Weights of a small GPT-style language model, trained from scratch on English Wikipedia.
Size: 16 layers, width 256, 2 heads of 128, MLP 1024 squared ReLU, vocabulary 1024, 31.8M parameters.
Architecture: rotary positions, untied embeddings, local attention windows, shifted keys, gated attention.
Each number is 50 + 15 x the weight over its row's rms, rounded and kept within 0 to 99. Layers, rows and columns count from 0. The size before them is the row's rms in percent of the matrix's.

# q: layer 8 attention query, 256x256, rms 0.105, rows 0-26, columns 0-127
# k: layer 8 attention key, 256x256, rms 0.0922, rows 0-26, columns 0-127
q0 091:63 48 43 55 25 68 25 41 51 62 36 18 39 47 22 31 54 39 51 58 23 70 51 45 41 49 46 49 74 65 58 41 18 43 54 44 54 79 60 45 27 18 54 83 68 66 46 49 49 48 64 29 65 71 36 26 56 35 47 60 59 62 41 44 47 38 81 43 40 59 49 74 54 42 36 47 79 56 68 49 33 56 19 45 62 66 63 63 46 34 64 39 29 76 37 31 57 40 43 21 49 90 62 54 45 46 44 36 64 44 40 39 59 55 45 34 81 57 33 25 53 62 41 58 47 56 44 63
k0 097:63 85 30 56 37 64 48 57 43 40 42 69 54 69 37 50 33 65 73 53 55 56 42 53 44 21 72 49 85 18 57 37 60 60 52 74 32 42 55 46 61 37 20 64 37 53 57 67 39 50 35 60 61 26 50 50 72 22 38 43 30 71 48 32 46 46 50 39 43 54 43 71 38 37 55 51 56 41 75 70 32 71 53 33 33 20 58 59 58 27 56 53 43 50 56 63 63 63 29 50 61 55 63 26 24 41 58 26 58 36 35 60 52 47 35 50 47 24 68 18 65 60 31 45 62 50 46 42
q1 087:47 50 60 41 58 66 68 23 61 55 64 66 44 19 78 38 60 44 52 38 69 39 64 35 55 53 50 36 55 69 35 57 80 78 40 23 80 47 54 52 53 43 54 48 55 75 50 41 50 86 53 41 46 37 41 75 21 71 60 72 52 44 54 55 62 60 48 65 55 34 50 46 44 59 56 66 42 46 53 34 62 34 69 54 48 38 41 47 78 61 74 82 54 44 62 50 13 23 56 36 40 43 42 37 13 87 41 59 58 77 74 63 30 44 24 15 33 64 36 78 48 42 60 44 37 40 68 53
k1 094:47 30 63 70 34 39 42 49 56 69 45 34 53 52 40 52 74 45 25 45 21 65 61 66 42 42 22 58 48 68 51 31 35 58 55 49 44 56 40 41 47 56 58 58 58 45 46 34 55 53 55 53 28 79 55 12 48 58 33 55 53 36 29 62 32 56 50 59 44 60 34 44 26 45 28 39 95 56 18 41 36 43 35 27 38 93 45 35 22 06 32 56 57 45 42 38 50 73 42 54 35 68 36 76 65 45 75 52 69 35 63 42 67 73 48 50 65 66 65 78 52 57 76 40 52 60 49 83
q2 093:41 57 43 42 66 55 54 50 32 36 74 65 38 56 41 61 14 82 60 56 87 34 31 57 41 50 60 74 51 21 67 60 73 83 56 57 39 44 36 50 71 77 38 15 32 38 52 65 60 60 47 47 29 17 62 55 48 52 46 36 34 48 81 57 69 39 75 46 70 45 46 26 67 47 54 58 38 26 46 70 59 35 55 50 42 36 46 57 53 50 56 52 17 18 53 99 56 40 50 57 58 31 28 19 50 68 61 44 33 60 41 42 49 16 55 41 43 44 61 56 64 16 54 64 31 51 51 45
k2 100:54 25 60 79 47 26 51 61 85 52 47 55 73 48 74 72 64 16 52 58 33 43 44 48 58 49 26 42 43 56 51 37 34 47 79 56 62 49 37 66 32 66 63 64 32 31 62 33 35 45 65 48 69 69 41 27 37 69 61 66 67 46 10 66 54 50 35 51 45 52 36 63 40 51 29 32 41 65 18 60 58 60 26 28 34 38 33 41 34 50 44 66 47 23 63 29 47 64 41 51 42 36 71 87 69 44 59 59 74 50 81 82 35 60 63 27 40 67 43 66 54 48 59 54 46 29 45 74
q3 087:69 46 57 39 35 25 38 64 35 92 51 41 43 71 07 49 42 61 51 30 25 69 55 40 37 61 71 58 51 59 67 40 50 39 71 59 50 59 68 56 47 40 42 50 45 45 52 64 48 41 62 61 62 64 55 52 69 11 33 32 75 67 35 33 33 44 54 44 28 61 64 34 49 58 27 51 52 55 54 65 41 40 51 52 34 54 33 58 38 48 38 19 51 53 56 41 69 23 33 60 55 77 29 37 49 33 55 48 49 31 51 12 55 47 71 44 79 68 50 16 57 57 50 53 77 53 30 66
k3 087:72 73 38 45 51 44 34 62 59 42 17 69 63 40 66 43 59 71 38 68 71 31 66 34 63 32 66 37 61 45 49 35 60 46 72 43 28 24 32 35 40 28 35 63 62 27 73 73 50 59 31 55 70 57 36 67 37 45 64 35 58 52 24 59 66 47 60 48 55 62 70 66 54 54 68 38 48 32 47 55 58 48 42 40 57 39 63 55 58 57 59 42 50 40 63 63 43 22 44 49 70 45 29 29 29 39 57 48 56 48 41 86 55 57 35 27 57 43 51 43 64 41 71 56 46 54 57 34
q4 093:28 76 41 50 77 49 65 78 34 32 55 62 68 68 59 70 17 69 52 57 61 49 36 57 52 49 66 72 41 12 74 40 70 58 41 53 42 34 36 43 74 59 53 25 21 32 66 57 49 36 41 67 62 08 55 45 50 61 51 31 22 52 67 46 56 42 40 26 40 54 59 43 47 43 48 35 27 35 49 73 53 70 61 47 31 25 55 32 45 58 42 50 43 21 53 94 58 76 45 49 61 28 50 41 56 45 51 40 38 46 45 56 60 39 55 70 39 20 58 43 56 23 33 42 41 47 33 49
k4 101:66 49 35 57 44 49 41 45 70 61 41 61 64 51 69 57 46 17 71 43 27 35 58 40 85 41 36 37 65 40 39 54 35 47 47 50 59 77 54 56 43 63 23 61 33 40 40 44 51 43 41 36 29 56 41 55 46 56 51 61 69 42 10 58 72 55 51 59 49 52 32 78 38 44 68 41 38 67 42 52 43 46 23 30 75 33 46 60 51 28 33 69 37 57 68 12 49 34 59 57 72 42 65 79 65 33 48 46 82 53 54 85 24 47 49 00 16 53 50 50 64 53 45 59 50 33 45 72
q5 078:75 18 43 61 25 22 19 49 53 73 35 31 53 65 25 49 45 48 38 46 26 62 40 66 48 57 39 75 57 42 59 41 33 34 42 61 51 70 72 80 42 47 46 70 53 63 49 65 53 32 65 46 62 78 40 36 57 24 35 35 68 71 45 39 33 37 58 36 43 48 53 40 40 49 41 49 68 46 63 78 43 39 17 36 58 72 34 54 40 41 33 54 23 49 33 54 65 26 45 47 42 69 54 62 69 48 60 32 41 17 35 14 65 69 58 49 70 60 40 22 53 66 77 64 59 78 24 63
k5 108:70 77 55 45 50 44 26 49 53 39 47 55 56 58 45 43 56 56 46 54 38 66 59 48 50 36 75 46 80 46 71 33 66 59 52 60 43 35 46 42 50 16 47 72 53 42 70 76 29 55 31 64 63 46 60 65 54 36 57 28 40 61 27 40 41 40 58 38 27 38 41 56 56 46 50 29 53 38 59 78 40 74 55 52 40 29 75 45 53 49 69 36 33 36 59 52 54 42 38 41 82 44 36 30 40 47 69 45 66 41 47 66 59 52 43 46 54 39 78 33 78 44 30 62 76 43 46 45
q6 079:53 33 48 38 34 62 40 26 65 40 47 26 33 25 45 57 54 36 31 43 50 52 57 23 60 61 44 26 51 81 44 70 24 56 58 38 58 41 62 59 35 53 69 63 70 56 27 35 62 78 77 22 52 61 58 48 35 57 40 78 77 63 54 42 48 50 70 52 47 43 51 41 65 45 60 57 65 72 56 24 57 38 40 56 70 49 48 70 66 50 74 46 25 75 36 41 34 29 57 27 53 62 61 42 67 61 44 55 58 69 64 61 40 57 59 22 51 65 30 56 35 52 37 72 42 26 51 62
k6 081:40 46 62 83 46 34 33 50 46 77 47 25 46 57 42 39 49 46 48 49 29 67 43 79 28 57 34 64 43 63 57 32 29 29 37 38 61 61 56 35 50 40 40 55 51 38 56 46 56 47 61 64 42 84 44 21 73 49 44 46 35 43 43 54 38 55 48 64 26 68 49 55 22 46 35 41 72 58 39 45 23 38 28 37 28 85 39 17 15 43 41 35 77 60 44 41 53 77 34 44 34 81 59 99 55 38 52 38 53 25 44 17 71 67 47 74 63 44 42 58 57 61 53 29 69 77 43 83
q7 069:40 61 47 38 62 47 77 34 51 29 50 82 31 35 72 56 79 64 52 61 99 46 56 43 41 47 53 45 36 50 54 39 83 75 46 49 49 38 52 60 60 67 47 47 33 58 40 68 28 78 38 57 60 32 51 78 43 63 49 57 60 43 63 60 56 43 44 36 70 24 42 25 48 59 52 73 40 34 43 58 61 42 79 45 45 44 28 50 77 56 67 82 42 39 54 68 26 43 34 49 38 32 42 28 43 87 39 53 52 73 67 54 40 38 18 34 36 68 52 77 61 29 68 44 29 25 44 40
k7 103:26 21 61 57 71 39 56 40 49 52 52 40 44 42 50 55 44 17 43 33 38 34 65 46 72 50 13 51 28 65 52 57 51 53 60 20 75 64 49 51 57 59 68 26 62 46 36 45 70 40 75 33 23 65 44 35 43 77 45 61 48 34 64 57 64 61 54 63 67 56 59 28 57 56 50 55 54 65 15 30 58 25 44 78 58 57 42 56 48 55 41 59 45 37 46 57 44 50 66 55 37 59 36 74 74 49 17 71 33 53 64 66 29 30 71 53 37 77 42 67 33 50 62 52 41 56 52 57
q8 080:64 21 40 38 22 44 31 17 59 65 39 29 42 31 54 60 67 39 38 41 43 47 64 38 63 48 36 40 60 73 42 67 37 53 67 45 56 43 72 78 32 63 61 81 77 65 31 45 64 67 76 38 47 72 49 49 35 54 46 83 83 57 40 37 34 57 58 42 48 38 58 45 66 48 59 72 82 64 48 36 61 28 35 50 76 66 40 67 72 34 58 43 53 75 38 29 41 24 53 50 55 58 53 53 69 54 46 57 73 53 63 45 44 71 39 31 56 74 27 54 32 70 55 68 53 34 47 54
k8 082:38 41 57 77 69 48 56 62 49 70 28 40 41 46 46 39 36 78 38 44 56 58 36 49 41 90 56 80 34 56 50 44 56 41 47 17 53 51 70 43 66 42 62 35 58 35 59 77 60 41 74 46 59 61 56 30 74 48 30 43 40 37 58 52 43 62 54 51 61 56 44 24 58 52 21 54 72 43 46 44 54 46 34 52 21 88 33 45 39 61 35 45 60 35 42 83 36 58 41 53 36 77 38 15 37 52 35 47 23 49 41 59 70 56 45 82 76 37 48 78 62 24 50 38 51 52 48 51
q9 079:38 62 58 48 66 56 68 41 50 35 51 81 37 37 79 46 72 70 62 47 96 38 66 47 39 42 41 32 32 51 43 46 88 59 38 35 43 33 37 53 63 51 44 44 46 49 53 50 37 66 37 64 50 17 48 63 40 59 44 62 53 40 57 62 60 46 36 52 73 39 40 33 58 55 50 75 45 28 46 44 54 54 73 47 45 48 32 48 79 52 70 76 53 37 56 64 20 50 36 58 47 23 41 37 46 76 43 54 51 67 62 66 44 28 36 37 40 63 50 79 55 34 70 44 35 26 53 34
k9 155:31 22 45 51 66 41 72 36 46 30 60 46 47 39 55 70 57 27 34 40 39 29 61 42 72 55 25 49 35 53 49 71 58 58 55 47 74 57 63 68 47 85 65 34 47 61 26 42 66 42 71 35 24 51 61 38 36 66 49 75 51 46 71 53 65 48 40 57 65 58 48 22 51 60 45 65 37 71 20 31 59 38 56 88 68 58 53 50 44 43 41 75 52 43 54 53 40 49 62 55 36 36 38 69 83 56 25 77 32 73 63 60 41 29 57 42 37 71 35 68 21 39 58 66 30 42 47 52
q10 088:51 25 36 69 32 32 27 56 65 48 53 25 75 56 41 46 60 32 39 54 14 46 26 44 77 53 47 45 66 33 37 41 25 25 54 50 38 61 53 54 40 59 56 55 48 72 54 66 57 11 63 44 55 93 68 35 63 38 25 25 62 44 35 61 28 44 39 34 35 43 50 50 35 62 63 32 66 74 19 58 53 47 30 54 41 84 55 61 37 70 34 48 38 46 46 45 66 49 48 41 36 64 59 92 66 28 46 52 48 23 53 68 51 71 56 65 60 58 58 28 40 73 77 40 54 42 53 64
k10 101:47 63 60 35 71 55 48 60 38 59 75 61 41 51 21 45 23 58 49 34 45 62 37 43 41 40 74 73 74 44 63 65 80 62 34 50 53 41 64 32 70 46 41 50 47 59 45 50 38 54 61 73 61 66 64 52 70 41 60 40 24 72 67 26 53 43 55 37 56 30 54 44 62 29 46 48 51 39 87 41 47 66 70 63 30 07 42 52 54 68 58 18 57 52 42 75 43 40 51 30 42 49 55 17 35 54 41 51 38 57 42 19 44 32 30 69 60 35 61 30 61 31 00 63 83 52 39 23
q11 072:68 44 45 42 27 52 49 52 51 38 25 40 47 46 64 65 67 34 49 59 50 50 53 51 45 41 25 62 31 64 29 70 33 52 55 59 68 42 47 60 20 39 70 70 66 48 46 42 64 46 55 43 22 48 44 72 52 52 76 79 48 44 40 40 55 40 51 53 74 52 54 67 45 42 67 45 82 61 62 34 55 43 54 41 85 79 64 43 60 17 55 70 69 84 35 31 56 40 64 72 45 51 55 58 68 55 77 57 58 33 37 71 66 62 50 27 45 38 42 73 32 79 52 60 47 65 43 35
k11 079:26 22 44 74 41 60 75 73 65 44 37 44 44 50 57 67 51 34 57 31 43 53 48 30 47 43 40 58 36 35 27 65 72 58 43 58 66 42 67 54 55 94 51 59 47 53 59 45 72 30 79 29 30 33 52 31 65 53 49 64 55 46 53 50 56 46 33 64 67 80 36 35 29 63 33 36 27 76 52 33 53 36 39 74 38 55 28 70 50 41 56 62 67 46 42 44 49 51 46 58 28 22 81 66 54 46 34 46 36 45 45 51 33 62 34 53 42 34 72 72 56 22 75 43 48 39 31 75
q12 104:59 51 46 37 43 59 40 21 70 31 58 62 37 23 62 48 58 54 44 47 69 30 60 45 47 41 41 34 35 70 32 62 57 64 65 29 57 39 54 77 58 67 59 58 66 45 36 35 53 82 41 47 39 21 65 59 39 51 47 82 69 49 52 40 68 63 52 48 58 35 42 43 78 28 64 90 55 39 63 16 62 34 65 59 66 44 46 67 99 51 63 50 47 54 66 45 13 33 51 59 55 39 39 28 60 68 51 62 43 66 44 58 42 41 40 43 44 65 37 75 40 47 43 60 43 22 62 26
k12 091:36 20 69 69 56 31 77 43 46 59 45 43 43 34 52 68 52 19 37 31 32 38 57 55 61 63 07 42 34 64 53 52 53 40 51 39 72 51 51 69 47 63 77 44 44 50 44 42 73 38 85 23 26 69 47 25 52 59 49 64 64 46 47 67 55 51 50 65 53 68 50 31 29 66 37 53 51 72 05 31 44 43 40 57 46 68 36 39 34 63 37 71 66 50 46 42 35 50 64 55 30 51 53 83 61 53 25 69 40 44 83 44 47 55 60 55 41 57 48 72 21 66 66 36 47 62 49 55
q13 069:38 69 59 52 64 47 65 56 62 49 54 89 40 52 55 65 58 64 57 62 83 49 56 58 30 55 62 55 33 43 51 32 76 52 38 42 52 43 35 32 73 53 31 29 35 58 72 62 24 65 27 60 77 15 52 64 46 53 38 27 49 51 64 60 48 38 39 56 61 43 29 38 55 52 33 54 22 28 48 69 48 51 81 41 35 30 42 45 59 64 57 76 57 17 53 67 27 63 19 56 61 28 51 35 32 65 49 39 30 60 51 47 49 38 23 62 41 58 73 76 74 24 48 37 42 38 44 51
k13 100:47 47 45 18 47 50 45 25 50 42 75 49 37 40 60 55 54 21 70 41 49 28 54 53 89 28 42 30 51 62 40 56 51 55 67 51 52 52 15 55 44 55 57 51 63 54 14 19 55 57 15 54 24 35 58 76 24 57 64 58 55 42 50 47 74 57 51 52 67 22 56 53 65 50 76 62 47 47 42 40 62 39 76 58 70 43 58 60 74 38 62 61 33 50 42 33 53 41 71 65 46 40 37 60 78 53 50 66 52 52 66 61 33 35 75 20 33 70 51 42 41 50 60 66 24 55 68 32
q14 105:70 51 40 29 45 58 25 17 61 32 28 74 53 46 64 60 63 49 47 52 67 49 65 72 45 53 48 41 51 55 33 70 43 58 58 47 58 48 63 68 65 63 37 43 55 43 28 36 42 92 33 60 29 29 31 77 51 63 57 57 57 40 71 28 58 66 50 49 65 46 47 56 64 44 66 98 57 51 53 52 50 22 72 56 57 44 31 75 87 39 46 65 58 58 64 41 27 36 58 58 49 23 36 40 69 87 52 53 50 62 39 25 53 52 31 36 50 67 55 76 50 50 53 53 33 37 47 20
k14 140:34 26 53 46 47 44 74 42 63 45 61 36 45 38 60 71 62 48 51 36 50 28 64 43 56 66 23 48 25 57 44 56 49 69 49 43 53 49 34 54 38 74 68 31 62 42 21 33 67 38 52 31 16 30 54 47 31 57 55 73 60 39 55 60 65 52 40 66 64 63 57 38 52 67 34 63 56 68 24 40 53 33 44 54 73 73 50 37 50 43 53 66 39 56 39 49 51 50 55 53 32 43 46 72 74 54 40 69 29 58 56 55 53 45 80 40 55 68 52 79 39 36 75 60 21 42 48 52
q15 073:16 61 76 60 57 49 60 29 52 75 65 84 55 57 57 50 58 41 44 45 65 57 58 63 38 57 62 39 53 50 53 49 81 48 39 43 55 38 31 41 89 49 19 35 21 51 69 45 32 68 33 63 61 35 50 53 44 46 39 30 41 53 54 58 51 59 27 65 59 58 41 38 54 54 27 52 26 37 39 59 50 61 89 42 23 23 28 40 43 67 70 63 61 14 49 51 22 59 38 43 67 43 46 46 24 48 48 33 22 56 56 45 53 49 22 74 46 47 62 42 68 33 49 35 55 42 45 48
k15 088:57 60 41 16 48 32 22 39 55 36 44 60 50 36 73 46 60 45 68 48 64 28 74 62 80 38 41 48 54 53 44 42 30 50 51 64 50 42 16 52 46 41 20 53 51 38 24 31 43 77 16 72 19 49 65 73 33 57 77 61 50 27 47 20 66 51 45 64 41 17 51 55 54 31 63 67 54 42 48 48 39 47 77 27 61 42 54 66 67 46 49 49 33 83 70 31 29 50 60 62 33 74 25 56 78 76 39 60 73 55 46 52 51 43 66 20 50 52 41 39 45 49 64 51 32 61 82 44
q16 091:61 78 51 55 59 44 60 53 50 23 26 81 50 45 84 53 48 85 51 53 85 31 62 58 34 41 45 50 43 33 53 57 84 74 59 59 56 18 50 41 66 57 30 41 18 27 54 52 34 72 31 68 59 33 48 69 46 55 52 79 47 52 60 68 56 54 45 45 62 44 51 39 46 34 51 78 42 38 61 48 47 58 74 50 51 46 48 54 88 34 39 54 68 48 67 55 34 56 42 71 58 25 43 25 60 68 51 39 54 59 59 41 61 37 35 56 39 47 40 78 44 35 37 16 53 33 41 29
k16 115:51 18 53 53 50 48 51 32 54 47 66 32 52 46 64 64 58 39 52 46 41 45 54 47 52 49 15 34 42 67 47 58 36 58 42 48 55 56 39 62 24 54 74 36 56 51 28 49 52 34 50 27 24 57 55 64 38 78 45 65 54 23 36 57 61 47 46 54 47 49 56 36 50 56 39 61 51 58 00 44 50 53 23 55 79 63 52 49 50 25 41 78 56 49 44 32 50 58 64 51 31 51 50 84 95 45 29 73 48 35 65 52 50 56 68 46 48 86 45 63 28 62 70 67 33 52 63 62
q17 087:28 60 53 85 85 75 43 65 46 55 43 84 49 49 58 42 53 40 57 56 39 44 43 52 50 56 54 63 43 16 59 29 63 52 58 23 48 61 59 45 69 41 28 17 31 61 69 54 60 33 63 58 52 26 34 33 65 36 37 34 27 57 78 66 64 50 55 70 44 47 31 34 50 54 27 24 08 48 49 69 50 73 52 44 24 32 40 34 43 51 51 62 34 06 36 75 44 79 40 40 65 30 50 56 21 53 38 32 42 53 51 48 49 34 47 51 48 44 67 50 74 30 32 32 38 45 49 63
k17 102:79 71 35 47 46 33 18 45 29 40 61 58 68 67 31 48 52 69 55 73 50 56 59 43 53 24 83 60 77 50 54 35 28 60 46 80 21 44 46 49 56 16 22 53 54 36 62 74 24 66 27 78 76 64 44 77 37 46 50 33 40 71 36 42 48 45 19 34 42 35 59 67 62 56 62 38 41 34 47 67 41 78 51 28 54 33 67 47 37 46 40 22 35 64 63 48 75 69 39 29 52 57 31 29 50 40 67 52 51 49 40 60 40 46 54 54 62 56 41 08 53 60 37 79 65 54 56 46
q18 066:54 47 39 44 57 70 26 80 51 31 58 11 59 51 42 39 40 49 42 55 38 46 50 39 69 62 36 55 32 65 53 77 14 49 50 51 61 53 41 53 37 33 78 44 67 34 39 23 72 27 42 30 31 58 63 44 47 45 51 65 55 54 51 35 70 46 65 45 51 63 71 59 59 38 61 38 60 54 47 26 46 50 12 68 68 70 78 55 49 29 57 25 44 78 56 59 71 48 58 47 48 67 46 61 57 43 48 65 55 49 43 88 65 50 83 35 59 38 23 40 28 62 40 61 38 59 59 50
k18 081:28 45 75 77 32 43 45 41 69 88 45 42 47 63 34 45 31 57 54 47 26 63 46 71 19 41 40 42 55 57 61 38 42 46 56 51 56 52 68 42 38 52 54 67 59 46 54 48 54 38 60 59 55 64 28 11 59 47 42 49 33 70 47 55 34 68 48 76 23 82 41 65 32 51 35 40 49 64 45 47 27 51 34 41 45 61 40 12 14 35 46 40 73 59 40 13 68 52 47 47 44 64 67 98 47 25 46 45 39 45 41 11 58 64 59 55 57 40 46 40 63 71 53 39 96 61 24 86
q19 096:60 54 34 35 33 73 30 17 72 38 29 44 45 35 50 70 56 46 42 48 71 47 51 48 73 59 60 28 37 78 44 73 62 78 40 69 65 50 71 69 53 56 57 78 44 47 10 63 20 82 47 33 49 45 40 66 46 73 62 56 87 49 49 23 53 76 59 46 59 33 50 57 61 49 75 67 55 47 65 39 57 11 75 67 72 49 43 72 84 36 56 51 32 61 57 42 50 35 62 37 40 30 59 33 75 82 54 58 47 56 63 46 37 65 60 36 36 61 46 64 29 32 49 59 47 23 48 40
k19 081:33 19 57 64 61 40 56 59 60 59 41 38 40 55 65 30 53 21 35 34 41 40 66 64 44 61 07 63 37 64 40 53 52 45 43 30 75 47 36 57 42 55 70 36 45 33 57 41 63 34 81 20 40 60 47 42 56 56 57 31 72 48 50 59 43 46 62 54 64 39 51 34 34 58 43 63 65 62 39 39 48 43 34 60 51 70 32 44 44 69 38 65 73 55 41 41 35 52 54 72 48 48 55 81 62 45 40 69 49 32 75 40 57 69 71 62 38 68 36 80 20 70 58 35 39 48 45 40
q20 090:43 67 43 36 65 40 47 54 66 70 73 66 47 64 50 44 38 37 55 69 44 52 13 66 51 55 64 60 45 59 64 44 34 39 49 28 82 35 47 27 68 61 39 42 76 66 76 52 75 75 37 29 46 37 68 24 30 39 41 27 53 34 57 46 63 60 55 56 60 57 56 53 52 36 30 33 16 47 32 57 20 48 48 48 47 44 64 57 45 70 68 56 42 24 57 54 44 56 54 50 68 33 41 55 00 44 60 36 22 60 36 40 70 26 40 43 60 43 63 34 54 74 24 74 28 39 47 58
k20 113:55 72 44 37 34 36 55 65 42 48 61 37 50 43 32 60 21 65 59 58 55 47 70 78 23 41 81 44 36 41 46 34 31 48 60 50 36 42 14 35 54 21 32 77 35 55 37 26 35 69 47 68 76 67 26 48 57 32 52 12 56 64 58 27 24 51 42 61 52 56 35 76 55 45 65 44 39 46 64 47 42 41 61 22 43 42 69 43 47 47 55 22 49 43 57 46 70 63 40 46 50 67 44 32 52 57 62 37 59 58 38 63 37 44 51 36 52 23 40 34 70 44 48 34 71 79 65 61
q21 084:40 51 71 50 39 44 34 74 50 50 65 21 41 44 15 46 44 41 29 40 40 68 46 28 64 50 52 55 55 67 62 59 23 64 29 59 52 63 43 40 31 14 74 58 71 53 30 48 54 35 58 21 61 83 56 36 51 40 56 55 49 55 44 47 48 48 49 57 42 49 61 63 42 58 66 34 69 54 61 33 61 78 20 57 73 42 61 52 27 68 61 17 39 63 53 47 76 56 47 36 46 71 55 55 59 35 43 49 54 43 52 73 44 58 62 43 53 37 41 32 47 52 39 77 64 77 63 58
k21 115:48 59 57 59 62 85 55 66 56 87 33 60 61 53 52 34 34 51 51 51 48 54 30 64 33 61 69 58 44 46 40 53 40 50 51 40 57 63 43 27 53 25 47 51 51 55 65 56 69 43 48 28 79 74 17 40 64 46 37 22 34 42 30 67 43 68 66 44 56 43 50 66 39 29 47 30 56 44 90 56 61 40 26 38 43 61 55 48 42 56 29 48 51 36 57 53 49 46 50 62 85 54 51 38 08 37 42 16 50 49 53 64 66 44 35 62 38 34 49 50 64 69 33 31 65 51 36 66
q22 084:45 46 34 35 55 51 79 73 54 30 44 27 73 55 52 49 28 58 55 60 50 77 61 43 65 52 32 68 47 44 53 57 52 24 63 29 18 23 30 37 09 35 80 43 61 38 34 55 55 42 54 26 31 59 48 55 49 67 54 78 41 54 48 62 57 65 63 42 42 34 61 39 69 52 60 60 86 52 32 30 61 32 59 78 73 62 80 53 60 64 57 45 54 72 39 56 57 30 53 46 25 48 38 48 70 43 63 75 53 39 62 85 32 47 85 59 39 51 49 80 33 07 56 76 39 44 33 43
k22 128:38 43 36 49 48 73 46 26 72 21 33 43 50 55 58 64 70 30 48 55 53 53 52 26 42 63 10 36 36 62 59 64 71 71 69 43 34 58 42 62 44 99 65 42 42 67 31 37 60 23 52 37 18 38 73 41 40 58 54 73 53 36 80 68 54 41 48 43 60 46 47 11 51 39 59 61 68 61 37 54 54 32 42 71 62 66 37 65 66 43 77 85 38 26 45 43 46 35 52 62 43 29 67 73 73 47 39 61 51 32 70 44 70 55 61 37 33 60 55 79 38 29 72 62 22 44 41 47
q23 089:60 58 43 57 36 55 42 29 49 47 43 88 57 62 83 50 62 71 49 33 66 51 33 77 22 35 62 30 56 26 20 49 66 56 48 64 55 53 48 64 65 54 21 63 42 43 50 57 48 65 34 64 58 41 37 72 65 76 45 54 54 47 77 43 37 61 64 54 66 69 39 62 44 44 47 95 41 28 76 47 48 38 77 47 34 58 38 44 77 18 31 63 68 47 71 46 44 44 66 57 68 30 45 31 63 73 64 30 36 50 37 19 56 56 27 40 55 50 47 60 61 66 51 54 38 38 42 39
k23 090:74 20 61 43 41 07 40 67 56 57 62 42 37 40 45 80 64 64 66 53 58 52 55 47 67 54 32 34 30 55 48 44 40 56 33 56 49 27 41 40 23 35 76 31 69 40 37 60 21 63 37 35 55 49 46 58 55 71 40 60 63 45 41 49 58 46 62 81 47 56 37 59 44 58 28 44 83 49 06 53 59 54 20 41 58 60 54 31 50 34 58 36 62 67 51 54 64 65 49 50 40 60 39 57 99 59 40 80 38 49 56 44 45 63 77 51 70 52 63 70 54 81 75 62 38 51 69 55
q24 094:45 30 47 40 51 80 27 47 46 23 43 34 53 56 45 47 49 46 33 72 40 54 40 49 55 53 66 36 43 47 75 70 29 38 72 69 40 69 47 49 49 57 51 26 56 78 15 52 67 75 42 25 35 85 64 40 54 55 48 49 46 47 43 71 70 57 67 40 38 35 55 66 59 50 74 34 38 68 41 52 49 29 42 74 56 64 48 89 63 62 53 57 44 61 54 55 55 35 61 30 27 59 17 58 70 34 59 72 75 51 50 51 46 53 60 52 40 56 56 02 32 60 48 63 08 57 64 46
k24 117:30 42 28 40 41 35 75 35 66 46 41 36 54 38 71 51 62 31 43 47 55 07 62 59 49 63 37 40 32 70 42 47 52 53 65 26 40 30 21 48 49 85 48 39 57 29 37 39 81 44 59 46 29 51 68 28 31 63 64 64 55 28 64 31 70 49 19 64 52 51 66 21 74 55 65 64 60 58 33 38 45 29 70 64 50 64 66 63 58 42 32 63 55 51 53 36 35 44 52 57 20 38 53 59 70 58 41 50 29 62 60 68 49 53 77 58 54 56 54 59 36 23 64 47 60 48 56 41
q25 078:44 75 61 44 32 67 46 28 36 23 58 55 54 63 35 57 37 56 47 39 53 63 65 66 54 55 50 32 45 38 50 87 45 44 50 70 38 25 51 26 41 58 59 44 54 46 34 75 56 56 41 80 22 52 41 70 78 63 53 56 58 64 61 42 55 64 70 53 53 45 51 64 61 37 54 84 56 41 66 19 54 36 97 56 60 55 53 52 55 13 65 38 85 39 69 33 32 13 67 34 40 47 52 42 56 49 68 44 39 67 30 42 45 61 45 48 55 29 17 34 36 52 51 69 60 34 47 38
k25 095:69 34 27 58 60 53 64 55 61 35 57 58 44 43 82 68 63 39 63 23 51 39 70 45 61 69 29 53 45 51 34 55 37 46 45 46 63 46 41 53 51 70 45 26 34 67 12 57 64 29 49 26 22 31 74 54 49 65 51 73 54 29 61 43 72 38 41 70 49 60 46 26 56 47 60 70 62 68 41 34 45 45 56 78 46 64 55 53 47 52 49 80 53 63 43 43 28 40 51 45 46 51 45 72 92 72 24 67 53 23 58 57 56 51 62 62 31 49 78 71 29 46 72 30 47 65 69 65
q26 073:45 50 54 52 49 38 63 37 59 90 35 80 52 57 53 62 52 36 62 42 73 65 53 63 41 53 69 61 69 43 48 17 67 47 54 40 30 55 41 47 60 46 23 43 40 65 51 72 14 75 49 55 75 37 35 56 54 48 53 28 47 47 59 56 21 60 46 50 37 46 29 48 48 68 38 51 47 45 63 80 55 38 73 27 29 26 18 56 49 74 44 81 52 28 38 47 32 57 32 51 50 37 48 42 45 56 51 40 43 57 59 29 44 57 23 55 37 62 83 63 76 33 52 36 53 47 37 57
k26 081:78 62 36 23 59 42 15 56 50 25 35 65 61 61 45 46 54 80 51 73 61 67 37 46 52 46 82 42 60 29 56 54 34 75 59 59 22 63 27 41 63 36 30 46 56 42 36 65 36 72 31 68 61 46 43 77 59 47 41 65 59 50 44 37 54 48 60 27 52 29 63 69 65 27 55 56 38 22 68 58 48 31 50 49 77 33 64 74 71 40 48 37 22 48 61 64 66 50 41 60 70 48 34 03 34 43 53 39 68 53 18 70 49 28 42 39 61 61 50 26 77 37 50 79 46 60 61 41